Weights of a small GPT-style language model, trained from scratch on English Wikipedia: 475M tokens.
Each number is 200 + 30 x the weight over the matrix's rms, rounded and kept within 0 to 999. Layers, rows and columns count from 0.

# layer 5 MLP down, 224x896, rms 0.0659, rows 0-99, columns 608-639
154,241,131,220,159,203,226,222,198,197,217,215,213,254,203,208,174,225,174,176,164,220,214,183,220,212,177,189,194,211,175,218
191,272,184,242,172,155,233,172,214,217,199,221,209,212,196,189,193,147,203,170,210,221,145,232,158,229,161,228,285,216,259,177
184,202,216,183,154,228,143,213,159,179,270,228,240,200,157,205,200,152,186,231,210,255,154,193,208,209,199,219,243,175,208,182
253,229,260,168,135,186,142,177,212,184,161,182,164,175,129,192,180,195,181,243,261,195,202,173,201,196,205,190,195,205,179,219
186,188,181,256,151,182,152,229,191,281,183,223,198,140,199,205,145,141,180,221,221,208,152,194,238,232,238,213,179,183,187,178
191,153,228,240,206,201,227,228,202,181,227,223,183,181,234,163,189,148,207,190,239,198,230,173,222,201,213,176,175,166,193,214
175,173,224,190,234,240,172,248,225,191,232,174,195,224,232,216,180,213,188,247,191,213,226,240,180,199,146,196,188,156,177,189
189,159,207,151,255,177,237,179,195,170,191,169,185,165,220,211,225,152,174,166,173,217,209,128,183,222,218,188,124,183,193,209
195,128,195,221,171,191,211,170,189,172,204,215,207,265,213,182,169,214,244,190,151,221,235,193,204,184,161,239,150,203,232,177
215,250,146,173,209,188,175,173,192,187,221,173,211,229,193,198,193,189,195,204,167,227,193,181,232,285,173,207,212,215,199,201
150,177,214,194,175,183,190,215,161,210,198,262,187,193,162,173,133,220,152,227,165,261,150,247,136,206,219,140,255,212,172,190
145,197,175,177,187,204,208,177,158,237,194,221,190,228,204,199,159,184,193,184,195,239,146,246,204,239,231,203,220,188,167,195
209,173,274,213,158,225,207,160,255,233,171,268,214,150,213,230,226,202,198,201,257,215,164,140,190,174,202,207,244,189,198,221
189,141,235,158,155,188,178,236,183,223,217,158,183,230,216,172,139,208,179,176,207,216,151,250,151,187,184,165,232,213,176,178
209,142,179,206,140,188,139,202,173,194,192,233,171,243,212,188,218,191,261,171,191,203,271,254,276,197,188,224,166,217,219,278
247,206,290,248,206,146,196,247,269,272,167,273,257,234,157,196,170,176,146,168,182,225,198,170,233,204,211,173,262,144,160,171
186,172,244,180,207,239,186,136,148,220,190,180,181,225,239,208,205,218,182,242,181,172,213,202,172,208,206,227,153,172,175,192
214,171,180,145,163,207,227,183,223,208,182,202,163,249,167,229,214,205,215,205,253,202,207,195,226,219,195,238,213,199,232,182
222,187,181,215,149,240,207,188,197,208,232,169,181,178,208,240,257,197,211,183,233,232,257,212,192,217,185,206,210,168,201,246
194,209,156,196,237,202,217,215,154,170,231,253,201,213,188,190,212,147,219,214,201,226,173,207,251,241,209,161,176,253,171,229
200,197,182,211,189,190,237,195,205,238,199,240,225,140,202,201,175,136,202,200,180,230,210,164,239,191,184,213,153,198,230,180
166,225,226,137,190,219,189,246,166,217,227,200,163,215,179,170,214,152,215,179,205,239,200,262,185,263,193,213,217,201,218,197
239,170,178,244,200,159,190,219,238,223,223,167,211,202,202,229,188,204,212,181,164,172,207,226,253,147,191,188,173,193,191,217
195,186,117,215,218,160,236,178,179,130,207,196,191,214,191,181,186,204,216,221,167,135,165,167,224,175,205,173,250,202,194,208
166,220,211,206,219,173,172,190,220,219,257,211,199,157,193,125,181,217,163,235,128,218,206,177,235,174,175,157,247,202,216,95
217,194,197,206,189,233,179,168,192,224,184,214,138,187,200,189,165,194,191,208,223,176,220,177,216,225,248,255,179,177,208,208
156,217,161,165,194,165,218,228,247,218,195,121,172,168,224,184,217,181,230,189,145,207,240,217,201,184,115,192,201,193,212,207
235,189,173,182,234,201,247,235,195,203,206,208,228,170,228,246,256,245,167,217,230,238,147,224,169,185,190,258,189,199,212,189
177,197,106,174,287,186,208,203,131,181,248,206,193,235,194,154,217,173,183,193,225,193,210,175,218,255,235,152,218,233,235,185
213,213,200,202,159,202,200,185,174,222,202,202,217,232,243,167,203,175,203,231,182,166,220,179,226,276,161,189,231,211,203,230
262,265,206,151,154,221,182,198,211,218,166,190,214,198,187,169,249,219,239,210,220,192,258,201,204,236,224,179,176,226,157,183
142,204,233,201,237,173,218,171,219,210,194,219,150,160,201,168,201,207,141,198,224,194,163,239,247,207,220,195,213,160,227,190
209,238,196,186,152,184,215,219,195,235,187,189,215,194,195,177,182,190,235,180,172,186,196,218,152,210,196,134,218,209,249,185
203,188,200,225,210,201,225,195,208,206,207,229,160,218,195,188,208,148,206,195,154,208,176,267,157,176,187,196,196,196,207,171
210,178,208,245,231,206,168,229,189,209,216,214,234,230,148,184,201,176,162,217,256,144,248,186,235,150,238,192,171,220,231,223
187,234,179,246,178,155,276,213,208,166,210,206,223,245,207,181,204,194,213,219,101,206,254,212,205,231,195,247,204,200,246,192
206,223,155,210,247,170,224,133,171,228,274,191,234,160,214,163,234,214,174,183,179,237,169,132,209,207,229,183,218,148,179,164
204,154,176,172,200,176,158,194,165,209,165,216,182,189,168,141,166,215,137,205,223,212,230,222,219,176,229,216,220,229,211,148
161,206,215,182,156,211,134,230,176,218,209,162,202,244,231,206,207,215,179,226,134,186,179,176,194,230,222,193,247,227,217,206
189,165,194,179,220,262,169,188,202,186,150,200,209,253,195,155,190,114,213,222,170,162,225,247,228,249,259,221,140,216,218,187
200,184,199,211,176,138,213,182,198,204,164,230,202,183,145,205,211,108,140,151,205,142,173,221,173,165,185,238,166,156,199,103
208,201,216,223,227,217,258,255,194,178,173,219,194,256,221,194,169,246,267,189,199,210,217,152,248,228,179,192,251,222,176,196
184,166,152,149,187,175,165,272,226,226,230,226,193,237,197,185,163,198,255,175,222,155,223,198,166,198,131,166,190,180,189,172
190,134,184,175,231,226,173,209,157,202,206,185,172,175,225,260,172,251,165,179,188,252,249,213,202,170,183,190,200,206,172,159
216,212,223,253,177,212,230,207,234,213,203,224,187,162,219,213,213,184,212,205,248,253,182,224,197,144,163,204,181,199,178,165
138,206,182,204,196,256,223,212,205,176,201,238,202,186,225,213,197,166,209,210,217,174,213,162,224,203,197,222,157,164,221,183
227,254,122,182,187,182,198,196,238,215,208,212,230,185,227,177,209,205,183,186,212,172,266,217,212,226,163,211,218,230,177,206
240,191,228,194,159,182,212,255,172,224,178,241,217,179,238,199,190,126,190,224,248,173,163,262,176,153,203,247,190,198,230,246
215,217,182,217,161,246,123,239,204,201,191,184,195,254,152,249,210,247,253,156,206,225,180,180,200,199,191,174,246,205,178,204
197,187,162,177,215,156,231,141,198,181,192,172,243,231,155,249,193,226,155,224,191,243,175,240,187,212,172,194,230,174,233,214
209,192,194,226,195,243,190,183,191,181,151,185,211,157,104,191,170,157,214,180,199,194,140,191,153,190,221,223,191,183,156,156
160,223,141,238,216,221,195,260,174,206,200,200,243,162,247,218,191,277,210,196,204,235,208,158,161,149,186,163,174,208,172,196
177,218,201,172,188,213,206,168,184,229,222,158,234,193,244,200,193,255,216,249,186,221,207,189,170,154,180,229,201,229,195,243
176,214,130,177,196,208,156,206,174,142,203,193,237,204,163,227,168,192,209,191,214,194,153,229,230,226,166,209,204,173,151,206
244,209,205,192,204,212,133,212,196,208,165,160,210,202,161,209,214,161,189,228,202,228,204,210,207,231,210,185,182,194,168,187
283,215,207,212,219,227,180,245,197,200,170,198,152,235,190,201,173,213,205,208,206,184,214,187,202,162,182,189,146,195,141,132
202,185,262,204,229,180,217,181,222,174,202,206,254,227,164,206,178,195,204,205,205,180,165,206,210,183,274,204,196,200,233,218
188,258,156,245,238,222,240,185,235,144,151,260,182,150,193,251,206,181,149,219,232,189,232,267,236,128,186,201,185,223,132,224
216,242,191,195,237,251,172,175,189,204,203,214,206,170,210,175,202,188,182,253,245,210,182,177,228,216,173,206,189,211,239,200
217,184,184,166,199,170,233,183,221,136,202,183,214,200,217,213,212,180,181,178,203,189,207,179,158,215,176,176,228,225,184,230
239,268,216,173,245,195,196,131,205,190,198,183,230,146,178,252,252,246,206,220,207,190,188,159,216,167,193,202,184,199,202,189
169,236,225,239,223,163,178,149,212,200,212,191,240,215,234,187,225,183,199,210,272,177,162,224,211,202,220,171,221,200,191,209
206,205,195,164,184,193,206,143,228,239,230,212,193,199,186,204,188,190,179,212,231,199,195,161,188,206,175,224,235,183,211,169
190,164,210,190,158,194,232,127,246,197,158,231,200,178,156,233,211,234,181,230,147,131,237,235,190,200,180,202,196,180,170,201
200,245,224,210,194,223,171,213,220,155,222,204,253,186,202,220,189,172,214,218,224,242,168,214,216,216,219,132,148,209,268,204
150,163,230,130,164,174,186,153,248,196,187,199,208,207,162,161,206,164,203,237,215,259,202,195,228,245,208,170,229,231,168,166
179,223,154,218,248,170,206,131,201,241,225,162,230,211,198,209,173,238,186,220,209,216,157,172,254,212,211,188,206,133,222,192
172,194,241,237,213,208,208,165,183,254,226,202,219,164,162,192,225,204,237,220,206,163,192,131,191,125,139,229,185,190,216,198
220,179,180,172,191,210,195,168,171,192,191,239,192,272,179,155,176,195,187,125,215,200,223,176,246,226,253,247,194,149,242,220
179,247,185,233,172,183,167,225,239,205,208,156,162,211,185,232,204,188,211,195,234,175,169,187,205,203,225,248,223,228,181,260
201,184,183,200,195,212,247,225,226,179,232,216,195,196,205,202,188,177,205,249,266,224,265,224,170,147,156,248,185,220,206,166
193,142,207,208,218,180,166,180,168,182,184,224,221,200,224,197,208,162,193,186,232,235,231,200,231,225,187,250,194,244,216,173
250,182,188,222,187,201,207,219,227,219,225,211,201,164,159,246,236,231,208,207,198,213,190,155,208,207,168,162,199,192,177,163
237,173,170,208,242,194,268,199,205,186,215,216,184,238,213,216,226,239,184,208,159,172,178,169,169,208,248,225,180,219,185,246
216,251,216,200,214,209,193,222,193,215,200,162,223,154,210,172,186,221,221,160,232,182,181,201,206,210,226,186,215,181,189,187
216,266,225,205,166,232,168,149,243,256,206,159,186,195,144,143,207,182,246,180,209,215,215,199,201,207,166,163,152,221,205,266
172,166,240,190,196,219,165,224,176,246,167,200,236,173,179,223,182,232,156,186,119,213,185,223,251,207,225,217,201,196,174,231
224,173,184,143,175,237,203,223,235,201,198,223,177,207,185,189,191,229,239,148,170,169,132,174,176,224,180,243,193,181,255,251
258,143,209,206,204,248,226,217,197,163,192,212,202,225,145,207,178,205,187,191,177,150,226,241,164,164,180,249,184,203,163,226
141,179,165,217,189,200,237,173,204,151,199,207,175,200,202,210,227,192,202,217,220,199,226,206,196,196,200,217,198,210,161,252
247,181,246,167,170,191,231,207,191,264,214,202,197,130,171,189,205,234,168,156,169,176,177,227,184,124,198,199,222,219,184,211
221,150,236,207,204,220,189,142,171,189,175,234,186,237,178,276,201,174,170,190,172,246,208,155,199,159,202,227,161,197,172,145
166,141,191,213,224,176,242,243,223,169,154,209,199,200,206,228,225,196,258,206,183,198,192,262,222,177,214,205,165,201,204,200
241,159,172,221,200,193,180,209,164,219,175,171,174,177,176,209,148,159,200,230,207,200,224,187,231,197,196,245,152,185,185,171
213,226,182,238,201,231,170,219,203,182,240,263,233,204,183,166,150,196,236,237,202,185,195,182,160,196,215,184,219,238,175,177
180,208,228,185,207,246,230,189,191,199,226,246,180,229,220,221,185,189,174,210,172,231,185,185,178,242,218,223,179,202,166,227
213,189,216,182,257,244,192,238,231,204,168,159,205,186,209,259,249,206,215,208,162,195,213,169,132,222,192,247,264,150,192,229
186,246,186,185,157,226,150,208,186,171,281,196,220,234,139,191,199,211,160,182,272,199,196,236,161,204,216,209,186,162,169,198
168,185,180,219,216,143,147,257,186,181,208,178,154,180,216,200,195,226,185,176,211,211,159,202,256,151,220,183,224,227,216,214
255,204,243,203,226,192,248,202,182,190,266,221,214,222,205,215,185,225,223,185,184,211,180,183,234,163,151,187,216,273,159,149
139,163,237,205,162,199,181,208,236,169,154,193,155,154,191,211,233,183,167,168,177,169,176,181,215,168,188,210,158,190,252,166
220,236,164,196,249,174,233,175,178,196,219,198,229,239,188,171,228,197,241,177,186,190,258,245,186,214,161,225,214,206,154,190
201,171,216,203,149,151,192,122,172,224,188,158,216,239,200,172,236,164,199,232,222,246,158,196,156,183,177,193,201,194,251,226
136,230,201,227,190,189,199,200,149,176,187,190,204,176,205,172,219,219,264,203,218,144,208,223,237,145,180,138,227,213,159,222
171,204,128,216,240,209,226,233,213,204,139,170,191,195,217,219,194,237,231,173,177,179,176,187,56,207,136,161,244,166,196,184
260,164,167,202,226,202,160,240,211,181,162,208,185,190,180,195,222,195,208,179,186,112,238,213,174,144,169,183,188,241,138,236
180,187,183,169,203,175,198,159,206,236,199,165,173,210,191,189,181,220,167,194,190,238,200,189,174,185,184,195,192,229,229,240
206,215,242,231,210,203,224,211,218,188,253,223,229,193,169,140,175,189,176,259,182,261,239,241,248,267,174,188,205,192,219,243
175,270,188,179,199,222,180,190,222,230,248,195,199,214,211,229,239,192,207,205,199,217,219,122,161,225,201,196,223,195,179,214
214,210,194,186,175,180,232,204,210,202,187,183,214,208,219,182,190,178,213,212,152,212,206,227,236,256,218,185,218,267,188,162